{
  "norm": "rmsnorm",
  "bias": "none",
  "init_std_qkv": 0.018,
  "init_std_o": 0.0
}
Each number is 50 + 15 x the weight over its row's rms, rounded and kept within 0 to 99. Layers, rows and columns count from 0. The size before them is the row's rms in percent of the matrix's.

# layer 13 MLP up, 1536x384, rms 0.0549, rows 807-861, columns 0-63
107:36 80 06 28 48 52 48 55 60 42 66 33 63 27 41 41 59 72 22 64 63 42 58 50 46 52 72 52 40 61 84 59 41 61 13 60 60 47 65 60 40 56 58 78 63 46 41 55 75 28 58 60 60 57 41 54 51 46 53 21 41 45 41 48
100:58 35 37 26 38 61 70 40 54 36 60 67 44 48 61 54 21 76 72 58 47 48 51 28 73 54 45 51 25 63 43 42 51 63 40 46 43 43 47 38 55 52 44 54 84 68 20 53 58 59 61 57 33 65 39 45 24 53 63 77 33 60 48 19
094:42 74 53 68 47 32 56 87 40 45 36 69 25 48 84 36 55 57 62 79 23 43 12 26 46 81 58 24 47 65 45 43 62 58 39 65 65 48 32 61 42 45 64 64 59 19 59 63 50 14 29 46 54 57 00 48 43 47 51 36 37 29 38 48
097:37 55 72 58 59 90 48 39 61 34 45 48 44 60 40 43 40 36 70 62 66 65 44 45 39 28 66 40 46 47 36 78 58 59 40 52 54 43 60 49 07 43 42 55 57 43 42 56 51 35 53 34 35 33 34 58 31 47 42 31 42 41 49 28
097:41 47 64 50 48 52 60 45 38 33 44 55 67 47 44 60 24 47 62 78 40 54 61 54 55 54 56 71 43 55 50 27 63 35 52 51 53 55 37 77 35 63 44 37 76 61 14 70 19 54 60 56 50 39 64 55 68 38 72 39 46 65 51 47
105:48 56 58 62 74 69 48 79 60 64 76 53 39 34 30 35 27 68 57 68 73 55 49 55 59 41 38 50 14 67 44 34 50 54 27 34 49 35 46 51 69 43 45 71 28 23 45 71 48 62 43 75 43 44 43 42 52 59 46 42 22 52 38 19
102:58 57 53 51 48 37 58 35 78 64 63 47 72 39 53 64 50 73 73 46 36 74 77 69 79 78 69 58 32 29 68 54 45 33 39 50 38 45 52 48 34 34 78 41 52 48 57 54 60 69 36 38 42 66 49 50 44 50 44 59 59 46 50 44
109:20 40 26 68 13 89 54 38 37 46 17 66 66 36 37 25 69 57 29 62 30 44 55 42 41 78 52 33 36 75 32 58 35 46 54 73 68 44 50 68 30 47 65 34 73 36 31 45 63 47 40 57 52 37 42 33 44 47 50 43 58 42 61 20
102:64 52 38 49 47 19 55 70 75 15 37 28 70 44 41 09 52 49 48 57 44 46 53 83 62 29 49 50 45 55 31 63 45 70 30 44 62 46 45 47 11 41 49 63 48 48 49 66 59 52 64 57 29 36 46 48 45 75 45 62 67 63 79 56
098:15 42 46 62 72 25 57 74 60 38 36 42 50 44 44 24 41 39 48 36 49 48 48 40 64 55 67 50 83 45 27 55 71 48 52 65 34 52 35 60 54 37 38 50 27 38 36 55 52 39 46 45 61 40 46 53 60 56 74 55 48 56 37 51
104:44 18 33 54 62 41 60 56 32 30 45 44 32 34 37 56 46 35 42 57 49 80 31 44 59 96 76 18 30 58 25 59 30 45 49 59 47 49 42 52 75 44 58 54 43 21 36 37 47 53 54 46 38 30 41 44 88 64 37 32 46 33 83 32
087:35 37 58 49 46 46 49 70 38 28 75 40 56 44 49 39 16 70 51 43 65 72 28 45 56 35 47 38 28 88 32 48 79 53 50 68 14 69 60 36 41 45 55 40 58 68 64 75 45 21 53 25 45 40 26 35 32 33 56 00 45 51 40 36
101:69 76 32 29 50 65 25 88 50 59 52 41 53 41 65 30 47 55 60 68 56 34 59 22 68 56 33 55 49 37 65 37 48 38 56 84 68 43 95 47 14 69 66 70 61 66 21 58 49 28 42 43 69 27 31 44 39 41 51 40 56 62 28 39
096:45 55 38 40 41 25 52 57 47 70 19 77 52 45 62 43 25 22 59 48 35 49 22 37 21 54 47 59 67 47 59 42 73 40 46 68 19 50 45 63 32 64 67 55 66 38 22 69 51 54 50 49 30 59 47 49 59 78 67 42 46 32 55 56
102:57 64 31 35 64 53 49 54 68 28 15 52 59 50 34 47 60 32 44 37 54 61 50 27 40 49 48 64 61 39 81 28 86 59 57 53 71 38 67 78 43 31 56 69 35 61 25 26 47 42 57 44 29 25 39 34 30 53 53 39 71 33 62 39
097:57 59 58 57 54 57 55 48 39 30 27 50 84 38 63 48 33 62 34 51 56 69 31 29 52 62 62 71 70 43 82 35 41 40 38 56 67 43 47 24 29 28 74 66 67 62 50 55 56 40 29 42 56 79 46 50 55 60 34 51 55 59 44 54
097:56 61 42 49 62 54 61 78 67 45 31 21 74 54 57 49 46 39 64 57 48 50 35 45 64 14 39 51 49 57 45 28 34 12 39 54 52 44 59 63 19 48 54 54 63 68 50 63 72 22 40 35 56 54 41 32 32 69 65 36 35 56 35 38
099:28 19 52 62 52 62 51 40 63 54 69 70 22 52 38 54 44 36 64 55 41 64 55 40 31 69 77 72 47 46 59 42 86 62 62 34 49 60 68 45 44 64 37 41 71 21 40 58 67 81 56 65 50 26 30 31 56 42 64 52 49 35 32 68
101:45 78 17 56 33 72 90 30 68 70 53 53 68 46 36 49 51 59 54 45 30 75 79 52 48 67 42 38 51 45 37 52 51 54 38 62 42 44 46 54 46 70 71 54 56 39 70 56 65 51 65 49 58 36 33 56 61 38 74 45 29 27 39 57
108:58 50 52 45 29 56 50 59 60 50 60 62 58 42 24 69 34 27 52 42 55 33 67 46 53 59 58 56 53 51 61 78 68 31 45 68 46 33 51 49 43 41 34 40 51 63 62 47 41 25 40 49 48 75 60 42 40 64 60 39 26 63 65 73
104:38 43 74 46 68 53 50 33 48 36 51 26 51 35 34 48 46 49 40 69 57 26 58 42 35 69 46 62 45 69 38 52 77 54 56 35 44 45 48 49 46 43 45 50 48 55 59 37 29 45 82 37 71 53 52 26 39 55 39 44 60 34 45 61
098:39 43 46 75 74 33 69 60 42 62 52 33 46 38 66 50 57 52 47 67 53 51 83 37 72 38 57 36 42 58 82 77 58 35 56 51 47 41 51 40 29 40 12 65 42 60 38 29 56 50 47 56 48 52 58 51 56 59 60 69 53 48 47 68
095:59 44 43 61 54 51 63 53 45 36 33 29 80 59 51 40 63 56 42 43 39 58 35 63 75 33 53 58 84 12 55 47 30 52 64 65 58 47 67 25 50 43 33 68 70 43 31 35 44 79 69 31 61 55 55 40 53 42 76 37 80 61 47 56
094:53 41 35 41 57 39 50 66 83 57 25 56 37 59 66 37 29 79 78 48 56 46 37 21 43 62 63 83 58 56 49 56 39 42 56 64 30 52 46 49 49 41 44 54 73 51 48 74 38 36 42 40 57 61 53 42 49 57 52 44 62 01 53 36
092:49 85 25 22 69 48 40 50 38 10 24 53 67 50 48 63 14 45 64 54 25 47 42 33 67 58 62 60 56 68 45 61 61 80 43 54 60 50 55 62 47 69 58 48 48 35 64 36 38 29 72 47 76 71 69 21 45 53 38 64 52 49 43 61
098:51 77 45 54 46 45 50 60 34 28 46 47 58 44 53 47 34 59 84 55 61 53 67 35 32 72 50 60 15 47 62 51 58 46 46 74 77 42 46 77 47 37 24 61 78 53 35 30 47 22 48 40 45 34 43 48 55 55 26 55 51 47 51 71
097:49 56 38 35 59 47 28 24 70 46 40 33 52 56 57 50 22 68 80 47 39 54 43 52 47 30 62 70 20 50 35 49 51 36 63 55 36 43 45 58 42 44 40 61 36 44 46 47 63 67 49 43 64 39 54 46 56 42 28 39 55 62 43 66
093:50 49 52 51 29 23 46 51 47 56 27 37 58 52 58 67 54 46 41 75 38 79 61 35 65 30 47 51 54 49 63 37 58 54 34 46 47 17 50 39 67 43 77 36 40 55 41 63 75 48 48 64 46 52 61 55 44 70 63 65 59 58 46 47
095:34 48 49 50 48 72 46 49 27 60 49 69 49 48 33 31 54 38 67 59 63 50 55 68 81 38 75 59 52 63 15 37 43 69 51 43 47 42 61 37 48 95 69 51 51 58 31 65 67 41 59 25 45 52 14 51 44 39 36 45 60 54 65 34
099:53 71 54 38 36 50 61 79 45 47 37 71 65 30 69 45 51 64 61 46 71 47 43 46 59 51 57 79 40 97 17 76 40 77 36 42 52 42 35 57 65 57 54 48 42 31 16 38 87 12 40 42 30 47 41 48 46 49 37 58 66 77 99 54
099:27 41 55 76 82 67 68 46 44 57 38 60 76 37 42 42 42 58 47 60 28 51 48 36 54 51 54 40 39 40 38 47 56 42 56 26 51 44 75 81 63 82 50 54 30 58 62 87 52 45 49 61 57 63 67 75 57 62 45 52 81 28 72 61
109:47 47 48 65 62 59 19 64 43 46 47 34 63 35 34 45 43 43 31 51 34 44 52 23 20 38 34 48 68 74 25 53 46 43 51 43 46 36 50 43 39 70 40 58 37 53 39 59 68 52 63 32 52 39 84 45 73 62 42 50 60 41 67 23
096:12 53 56 40 50 41 53 33 57 56 59 18 65 63 34 29 52 47 72 55 64 83 38 39 33 61 89 53 51 49 42 41 71 88 53 45 31 20 47 61 60 55 54 58 69 21 48 58 47 56 60 62 46 43 70 18 62 99 53 36 27 70 59 54
112:29 43 34 43 52 39 84 38 30 36 39 66 51 39 41 62 52 37 44 61 55 65 24 47 49 49 27 62 48 54 25 10 49 50 48 59 47 38 39 39 54 31 41 58 72 47 37 35 74 21 48 75 20 62 33 23 43 70 40 44 41 54 54 47
101:43 62 42 69 57 66 48 47 20 27 21 63 57 47 42 43 42 77 67 65 29 61 44 38 39 74 56 63 80 45 45 54 62 46 27 70 71 52 62 57 40 33 54 46 55 66 58 62 62 46 45 56 56 50 39 44 34 54 47 59 14 31 28 35
097:53 64 49 33 15 56 49 75 76 55 57 52 59 50 49 54 11 62 48 56 34 23 44 63 68 58 55 67 31 73 46 58 59 61 49 55 64 38 64 79 35 47 41 63 43 66 55 42 58 62 80 72 62 51 52 35 46 52 58 46 41 59 50 54
100:30 60 60 32 61 44 56 31 37 39 37 74 72 47 58 54 28 67 27 81 46 52 35 62 41 42 43 39 51 48 34 60 45 68 67 48 39 35 94 44 40 51 54 59 43 75 48 45 35 23 58 70 84 31 62 47 15 80 32 56 65 66 48 48
101:38 77 35 36 57 44 65 41 59 48 56 41 67 28 71 21 35 35 80 50 60 54 21 42 64 82 49 48 52 30 52 21 49 45 50 42 46 55 65 52 51 71 48 44 57 72 28 54 69 28 39 47 69 64 45 34 68 54 53 34 52 61 40 30
095:46 91 20 36 56 58 55 46 51 55 53 60 31 46 37 42 34 54 50 44 59 97 59 54 70 31 64 36 65 56 78 49 55 71 38 74 45 41 35 21 31 30 40 55 80 34 34 70 32 50 39 55 55 53 66 33 41 57 80 58 50 36 50 40
095:61 69 45 62 42 45 62 54 38 46 71 35 41 50 78 47 29 83 55 63 52 48 23 36 10 41 69 65 55 45 18 39 48 41 54 58 67 48 37 34 46 70 49 57 34 75 26 58 71 48 68 54 31 53 30 24 59 47 76 56 75 59 61 52
098:57 42 58 50 75 83 58 48 25 05 74 62 56 43 52 58 52 63 46 47 44 39 22 45 29 41 47 76 49 37 39 32 51 35 42 48 36 38 66 61 56 48 22 84 49 51 65 34 45 55 54 63 60 60 40 13 61 58 55 27 30 41 42 82
100:47 34 63 53 77 55 47 54 60 60 30 58 50 56 45 35 50 56 56 72 43 38 04 53 33 39 67 64 63 68 35 52 76 45 37 38 27 40 50 72 43 51 58 69 44 49 26 49 63 75 44 38 46 51 44 29 23 43 38 33 24 36 50 70
104:47 61 38 48 49 54 47 43 40 37 44 65 86 45 32 61 66 72 57 29 33 70 63 27 87 47 44 38 58 37 42 63 59 62 36 70 46 43 59 53 55 31 61 53 41 55 52 67 72 54 40 44 36 72 57 48 47 51 64 84 67 36 74 21
100:53 38 69 42 30 36 39 59 67 46 65 38 33 56 64 30 35 49 35 50 68 43 47 58 41 44 72 55 44 56 39 54 73 61 41 42 44 47 83 56 31 66 37 50 81 33 50 58 66 46 41 60 60 26 31 68 53 56 32 13 62 69 34 57
098:58 55 64 47 57 79 33 71 82 46 52 50 55 49 26 58 21 26 30 34 47 62 41 53 47 50 69 70 47 39 44 44 56 38 67 46 32 38 47 58 54 62 33 27 37 70 59 43 54 39 44 38 62 71 51 51 64 64 52 13 30 27 58 59
098:28 56 57 46 53 53 45 65 46 38 38 61 56 41 37 27 25 50 53 37 50 68 51 43 80 46 61 58 41 51 65 58 62 59 26 73 47 51 52 85 41 51 66 63 44 41 25 51 70 46 42 32 74 57 44 57 58 47 67 43 50 45 30 38
101:37 49 71 48 54 64 52 55 37 19 64 36 56 26 36 45 62 62 52 57 29 49 58 42 35 58 48 51 49 78 31 52 49 41 36 70 37 39 33 61 51 39 45 61 53 45 18 55 46 39 50 42 88 65 60 42 68 42 45 19 49 54 24 31
101:34 47 39 27 41 47 54 39 45 56 46 39 23 57 45 42 58 89 41 42 02 89 77 71 64 56 41 42 59 42 53 50 39 51 59 40 38 40 45 74 53 23 43 85 48 49 45 39 64 40 65 45 46 22 51 35 28 57 76 46 67 37 57 44
096:66 74 37 51 31 56 38 47 64 66 67 76 57 53 66 44 73 81 56 42 24 47 50 40 59 38 49 38 35 61 46 53 77 47 40 55 56 34 43 36 46 46 40 48 53 54 60 59 37 66 27 34 87 48 48 44 43 51 61 42 74 47 46 91
098:47 50 52 38 60 40 57 54 66 44 52 48 53 33 41 66 64 44 73 46 64 61 34 59 42 45 71 53 62 75 86 31 31 37 63 64 55 47 63 39 38 69 60 64 45 32 17 61 36 40 49 41 33 60 39 25 57 43 58 55 60 24 80 19
096:62 69 54 22 54 66 46 50 30 21 40 40 84 44 50 50 67 62 67 37 65 50 42 45 65 51 39 25 32 39 73 65 56 63 32 54 44 50 75 64 47 44 58 65 58 35 61 61 70 64 60 42 36 50 48 45 76 51 17 52 45 49 49 69
099:30 34 60 55 27 49 44 61 45 54 45 62 45 47 54 55 59 81 47 68 47 71 60 49 48 44 48 46 60 57 44 42 58 69 36 67 58 35 71 41 74 53 42 38 72 71 08 61 60 49 46 54 63 60 62 33 39 73 61 49 56 33 71 52
095:48 58 63 36 31 87 61 42 64 39 29 48 65 66 74 37 63 57 42 69 37 63 37 18 57 58 43 60 47 68 51 59 49 43 77 14 68 42 67 66 51 54 42 77 68 61 59 66 58 37 58 39 56 63 41 28 79 52 45 49 38 43 60 57
105:41 49 45 52 53 61 30 54 24 52 53 77 37 42 24 32 54 75 63 56 68 70 35 32 46 60 50 72 43 57 37 53 43 72 47 29 56 51 32 48 44 47 32 57 49 67 37 67 39 29 69 26 42 40 24 28 63 46 19 38 43 45 93 23
102:57 58 51 55 55 91 63 39 44 74 46 61 57 51 47 38 49 78 43 52 49 35 38 16 24 49 78 38 57 47 23 51 69 60 38 42 35 31 70 35 24 49 41 48 28 41 59 55 61 62 29 64 52 57 24 47 36 50 65 30 40 35 30 73
# layer 13 MLP down (transposed), 1536x384, rms 0.0541, rows 807-860, columns 0-63
105:35 74 61 51 41 44 51 52 59 38 48 33 48 08 34 50 68 55 65 20 69 34 63 69 60 23 73 44 54 59 47 42 32 68 49 40 34 29 82 72 47 60 67 53 63 51 53 74 33 40 80 46 39 76 47 62 48 51 62 55 59 49 27 43
097:57 66 39 77 36 51 70 27 66 64 48 30 44 90 40 58 57 21 41 18 39 45 08 38 50 33 48 40 38 50 55 56 82 53 51 74 39 33 47 49 47 48 54 28 49 36 64 44 52 49 39 79 59 53 48 66 52 62 34 35 29 67 31 75
095:60 26 58 67 43 42 87 65 55 50 52 36 35 05 34 51 93 45 32 73 49 49 64 49 49 53 38 40 50 86 33 33 58 31 46 62 54 34 38 63 54 37 26 44 52 67 62 39 75 45 57 33 56 37 38 69 38 50 34 39 44 78 36 45
101:60 45 59 75 64 30 59 51 48 77 43 43 38 24 59 45 70 29 76 59 55 28 46 38 54 41 49 53 33 65 64 47 50 39 64 46 35 00 53 52 88 57 48 81 40 59 79 86 31 53 57 78 50 19 32 52 31 88 54 45 47 43 50 36
096:39 45 38 39 50 67 47 60 42 34 50 71 39 00 48 30 51 62 66 47 54 38 32 61 57 50 41 53 65 57 66 23 41 31 34 63 43 45 52 38 33 41 37 62 31 59 72 33 49 49 54 53 57 59 58 86 58 37 37 60 35 51 31 48
111:50 17 61 32 49 46 54 38 42 61 33 39 77 44 52 68 63 60 57 50 77 63 49 62 54 40 18 46 33 39 24 31 49 44 66 30 53 02 44 39 72 30 66 35 53 54 61 66 34 46 39 24 50 50 60 78 32 48 46 34 70 49 75 75
102:45 33 82 41 42 67 50 38 64 23 61 70 61 47 48 46 33 40 70 62 68 26 65 27 67 63 54 48 38 70 36 47 41 62 15 77 73 83 36 43 30 33 43 39 50 26 69 34 70 72 37 47 48 43 53 57 49 29 51 41 31 32 44 87
092:42 68 59 47 79 36 57 69 51 51 58 50 37 99 63 44 51 39 70 47 51 33 58 48 42 26 40 49 72 66 64 89 80 38 54 53 51 99 34 70 44 47 47 43 50 62 53 38 50 48 49 69 49 63 48 44 57 62 62 31 64 45 44 37
109:37 77 21 46 66 67 29 43 62 65 34 43 30 11 27 41 49 62 23 31 43 32 60 37 34 66 45 35 31 39 29 65 20 24 48 50 46 33 57 69 34 84 47 58 79 45 29 42 73 44 33 33 65 52 33 52 68 45 48 34 77 77 32 45
107:40 45 32 33 44 66 38 34 68 58 33 73 55 00 53 73 69 62 39 56 28 49 31 53 20 20 55 45 56 76 44 47 60 47 81 51 62 31 86 38 34 72 70 25 47 32 63 69 40 60 61 51 34 49 68 78 34 40 58 54 56 64 35 48
098:81 47 60 48 56 77 50 63 45 39 49 71 87 83 62 50 37 65 58 46 41 39 35 53 54 28 59 55 60 54 84 42 57 34 46 47 49 74 45 53 30 47 39 35 69 59 77 27 57 22 47 34 61 50 33 62 36 36 58 37 28 36 25 57
097:32 55 58 63 46 53 31 41 30 54 60 77 37 29 43 34 66 36 58 35 53 43 52 60 51 37 62 16 48 35 56 71 59 62 63 00 63 40 57 42 38 38 55 44 49 39 39 42 51 62 55 65 37 49 38 91 69 44 58 52 53 44 34 74
100:50 34 57 50 40 35 78 52 68 73 39 39 47 48 31 40 85 52 42 67 53 31 54 64 53 46 59 49 41 54 24 41 59 60 81 40 23 65 49 38 65 41 42 57 63 78 28 50 62 45 54 65 51 63 57 58 58 70 27 63 44 62 39 34
099:43 41 59 45 54 48 31 50 58 31 62 39 57 59 53 36 45 49 57 68 43 33 43 82 37 71 43 38 50 41 21 55 72 43 48 50 94 50 45 52 69 55 57 34 39 57 51 25 53 52 48 70 60 49 61 51 35 51 54 60 50 59 55 42
099:51 57 33 43 70 35 75 60 46 76 51 47 46 53 53 52 55 68 80 59 62 58 56 61 51 66 33 66 48 27 35 29 40 58 40 59 66 43 64 39 54 58 60 64 50 45 20 71 56 58 34 59 42 39 49 47 65 54 53 59 10 42 47 63
100:42 57 26 61 34 82 52 35 56 53 41 50 28 16 62 46 74 43 40 77 70 49 28 63 24 49 21 41 66 39 36 69 61 71 51 26 77 34 43 53 48 29 67 44 56 44 43 44 33 49 87 42 52 26 48 58 45 71 65 58 54 38 44 34
098:71 41 42 53 33 64 36 45 51 84 80 27 41 71 57 56 47 88 28 53 49 67 74 99 63 63 37 41 35 44 27 46 48 48 59 68 39 45 50 29 36 67 42 55 34 60 34 19 45 43 72 57 47 41 37 33 58 63 39 60 39 44 55 62
089:44 30 22 51 51 35 51 60 37 58 36 47 54 05 57 44 77 66 49 42 62 50 63 63 62 52 30 39 39 54 64 31 43 45 52 73 55 99 35 59 33 37 42 57 58 93 62 40 48 62 48 42 40 77 42 39 63 09 34 49 38 49 43 35
100:46 58 52 49 52 53 50 85 42 49 59 57 42 50 50 41 56 48 56 40 76 29 52 65 67 25 54 86 49 32 68 62 35 60 52 45 39 79 55 56 50 66 36 78 32 27 93 27 96 43 62 59 68 56 35 47 37 19 73 47 58 95 34 56
105:50 59 64 24 71 60 52 71 46 50 19 63 58 29 35 51 49 61 46 61 65 63 63 35 54 52 61 54 55 46 63 23 80 60 43 66 63 26 43 32 36 26 61 54 80 39 54 47 14 52 43 26 32 64 38 26 42 57 73 30 55 60 56 38
096:34 50 55 41 27 55 23 39 85 50 29 44 46 59 22 51 46 32 70 39 58 55 37 61 53 51 60 56 45 65 74 51 63 39 31 66 64 66 55 41 73 59 81 69 47 52 28 52 57 44 45 58 43 72 72 52 54 54 80 63 54 67 51 44
097:52 33 61 33 49 61 43 32 49 38 51 33 69 28 52 58 57 32 47 39 44 21 46 44 65 51 53 48 59 33 36 33 35 60 37 60 40 21 49 43 62 31 68 43 51 57 59 69 42 44 56 45 37 65 50 36 38 70 71 65 56 45 69 56
093:39 47 48 56 45 34 58 62 62 60 28 56 40 16 31 40 23 63 57 39 50 40 48 54 49 36 34 43 34 33 43 33 53 50 73 34 56 12 43 42 36 74 41 57 32 32 51 45 73 43 26 45 58 31 54 57 39 85 63 39 66 31 37 48
098:54 39 32 21 86 41 34 46 68 48 54 61 69 03 11 57 79 45 52 60 37 52 72 51 47 53 58 25 37 44 38 59 42 49 33 39 53 59 29 52 48 64 47 42 36 48 51 46 69 72 60 61 56 58 42 72 34 17 64 46 50 47 45 76
094:41 44 72 69 33 34 27 60 64 39 38 67 53 00 62 48 68 43 58 55 51 68 59 44 66 46 74 44 54 61 51 64 56 36 71 63 51 21 32 22 51 36 52 50 45 56 41 49 55 59 64 44 38 44 25 68 52 60 61 39 71 47 52 36
101:29 40 33 68 73 25 18 40 80 54 57 52 56 53 26 60 53 57 49 38 53 36 80 61 53 20 71 36 53 57 77 60 24 63 43 68 23 46 50 46 50 54 39 19 38 65 83 69 71 53 44 33 54 24 45 44 49 42 43 93 79 40 31 37
101:51 56 49 47 45 48 39 39 83 65 82 66 77 00 64 51 96 65 20 32 50 68 53 39 14 58 55 45 41 32 80 54 36 36 33 64 83 52 38 46 42 51 52 63 50 24 83 58 39 53 29 61 41 79 37 40 28 49 49 34 39 23 60 59
094:38 37 39 60 60 47 48 66 16 48 45 48 51 66 45 23 53 67 55 65 66 35 44 56 25 70 44 56 53 42 46 59 39 67 67 43 52 00 50 73 75 49 35 67 61 44 50 56 54 53 66 51 30 47 72 66 49 76 53 38 68 42 41 38
097:33 74 54 74 22 48 47 43 04 60 37 36 35 51 43 73 38 29 55 59 35 62 44 57 42 44 69 52 80 28 35 56 43 51 46 47 65 99 63 68 66 44 45 55 52 50 58 69 86 51 40 65 61 48 59 66 34 53 76 47 68 66 46 60
098:45 38 59 64 60 82 42 28 37 67 59 69 28 57 33 55 30 59 28 64 38 27 54 32 73 38 58 55 47 22 74 58 33 52 52 36 46 29 61 54 64 17 32 43 77 50 57 48 24 52 32 63 44 39 50 34 38 79 64 41 68 37 41 46
097:49 12 62 36 37 67 53 34 99 25 78 56 50 40 27 41 56 21 54 38 68 78 58 63 88 53 33 67 57 37 49 28 55 44 61 60 66 29 40 41 58 49 62 67 35 41 64 47 48 58 25 57 59 54 48 54 40 42 40 55 45 37 52 37
102:57 64 53 43 62 74 66 45 48 75 49 56 38 61 38 51 49 44 43 23 21 58 55 34 58 42 59 53 60 31 20 40 80 50 47 50 38 17 45 52 73 29 42 51 51 47 64 41 51 36 64 53 49 71 67 47 60 46 46 48 54 37 60 50
104:59 06 72 53 70 47 96 51 13 41 35 29 55 39 61 29 60 23 32 54 48 41 29 68 40 36 52 39 72 52 51 34 40 38 50 24 48 07 33 62 40 38 45 53 55 50 63 59 41 48 66 35 64 59 55 60 33 41 37 47 36 53 26 55
111:39 57 49 69 43 56 38 60 83 25 39 51 41 10 66 73 64 52 37 62 24 68 57 36 51 80 65 62 40 65 78 28 55 48 21 32 28 76 33 77 28 81 40 87 76 59 41 48 70 39 45 42 55 53 48 41 47 54 53 33 25 66 65 65
095:48 68 60 34 45 41 52 42 66 58 58 37 71 45 57 27 60 46 74 30 73 39 54 39 55 55 34 52 40 47 48 44 42 33 53 66 62 03 52 41 20 60 46 53 50 59 30 31 46 53 48 69 35 50 64 53 20 67 30 30 44 62 66 78
100:46 57 66 44 82 71 71 72 18 26 35 31 14 37 55 45 83 40 48 61 71 41 48 60 49 52 55 48 39 46 38 23 58 38 57 57 44 31 66 33 56 33 29 56 55 55 46 87 39 29 38 47 60 50 60 47 34 50 36 17 47 32 52 56
095:47 45 48 54 21 42 58 57 69 54 72 39 41 59 42 28 29 41 77 36 68 26 37 67 48 68 53 57 52 37 57 55 56 61 02 53 56 18 47 47 67 45 72 34 64 66 15 52 55 65 54 58 51 52 35 49 49 27 68 34 66 40 36 53
096:35 37 56 50 44 35 20 45 48 37 45 56 57 04 50 82 37 51 51 46 39 45 56 52 25 36 31 59 53 52 60 45 36 36 49 40 50 90 39 44 74 34 46 54 70 45 90 21 42 51 37 87 43 51 67 52 27 49 29 44 51 34 67 41
096:12 27 34 42 34 65 27 57 88 68 56 37 31 01 63 67 60 44 23 34 41 53 60 54 72 39 68 60 42 69 38 79 08 48 35 68 52 28 51 77 64 53 23 36 38 51 34 57 66 74 71 44 73 45 61 60 65 61 60 82 61 47 51 69
096:51 65 35 50 57 21 49 62 33 46 56 41 61 32 57 33 62 53 55 77 24 53 27 89 65 34 16 42 26 53 34 57 66 62 47 37 58 62 38 42 69 49 70 33 46 83 72 73 62 53 29 49 48 63 63 81 50 47 47 35 34 36 42 54
095:24 27 27 55 46 54 63 41 61 53 46 63 40 49 57 38 61 90 43 54 66 61 64 69 76 44 51 42 52 45 59 58 40 52 38 33 37 58 57 64 28 52 50 39 73 54 36 36 66 59 23 64 60 24 59 48 48 27 61 68 63 57 55 46
101:67 30 34 36 28 73 32 49 66 51 59 45 30 14 52 27 48 52 56 28 51 45 76 53 22 33 50 59 49 70 36 70 52 39 54 44 39 85 55 46 50 50 55 61 50 32 54 46 42 38 36 43 36 16 39 33 37 15 25 47 42 58 58 55
106:46 29 45 35 68 48 44 34 52 66 74 49 43 00 78 21 55 73 65 53 48 46 61 43 43 93 47 38 29 43 52 52 36 60 25 66 60 97 60 42 41 71 65 55 55 74 54 45 76 52 43 53 59 72 55 48 46 00 18 37 33 37 62 44
100:57 33 60 49 60 47 29 34 50 61 44 36 52 05 38 37 58 53 74 53 44 51 57 55 17 64 44 35 76 40 41 50 47 34 44 49 42 54 59 79 46 33 37 72 26 56 24 72 63 62 55 39 44 52 53 52 28 51 37 50 41 25 52 30
094:21 23 47 42 50 63 53 44 46 72 39 49 46 52 47 68 68 65 71 50 49 55 48 51 40 51 51 16 44 50 99 37 56 37 07 57 51 43 42 32 57 24 69 72 39 26 58 66 70 38 43 51 83 60 53 36 35 53 52 53 42 40 65 46
110:76 30 49 56 31 51 37 58 34 22 93 51 64 00 44 26 38 47 38 82 37 27 41 59 64 77 55 58 40 45 68 45 57 77 69 72 29 15 50 25 27 46 81 63 58 39 46 64 36 43 56 51 53 62 71 28 49 52 41 30 51 40 38 47
109:66 65 57 43 39 59 73 51 52 69 57 35 50 50 58 56 59 42 57 56 63 56 35 45 48 60 25 62 50 44 74 49 48 38 46 85 43 00 64 33 46 59 58 64 70 44 55 45 39 44 60 72 70 49 78 29 24 38 71 46 66 38 39 57
096:49 52 65 57 36 34 32 41 39 65 64 56 68 65 44 68 29 33 59 54 18 32 30 63 35 73 66 31 76 47 53 44 41 55 64 42 55 48 45 40 49 61 59 43 77 14 60 53 78 64 43 49 43 41 35 34 44 60 53 43 53 58 34 56
096:42 31 22 27 66 50 57 39 58 65 40 53 72 17 71 50 49 42 64 44 75 67 40 64 47 65 53 90 49 42 62 59 97 42 34 66 50 40 42 78 37 58 58 61 55 61 58 50 59 61 32 69 54 46 53 28 83 29 63 51 50 27 48 18
101:50 64 47 34 53 35 54 22 32 70 52 48 45 28 05 23 73 56 50 56 57 63 66 47 48 62 57 50 57 47 21 73 33 68 48 42 32 51 58 23 69 40 38 17 37 54 63 50 80 65 49 45 55 54 45 53 35 20 39 43 45 56 60 94
103:51 45 49 58 63 62 70 63 48 66 43 73 51 32 54 58 48 68 67 23 59 53 60 63 50 45 45 69 42 54 18 70 40 69 57 51 43 23 54 46 21 35 61 50 69 69 60 71 45 46 32 35 40 55 55 48 82 54 61 59 53 33 68 46
099:54 53 50 59 47 35 45 64 46 47 39 39 46 57 61 25 65 55 22 21 50 33 72 38 57 49 25 64 53 61 53 58 59 37 64 30 41 05 54 58 37 28 47 66 53 41 56 20 81 45 55 39 58 68 39 35 48 62 44 48 53 34 79 49
098:54 58 21 51 57 69 57 40 39 72 49 60 53 13 55 62 53 47 28 47 52 73 42 56 58 56 53 00 66 50 44 47 48 28 29 82 44 71 78 44 56 67 27 40 58 47 40 67 60 46 57 51 61 58 37 44 68 21 44 48 50 62 39 27
100:64 36 61 60 61 69 13 68 65 58 49 41 46 25 47 73 71 59 18 62 42 60 75 62 58 64 38 38 62 48 43 43 40 41 38 72 40 46 64 44 75 38 39 25 54 42 60 58 38 42 73 46 57 31 77 62 25 65 46 70 47 44 44 37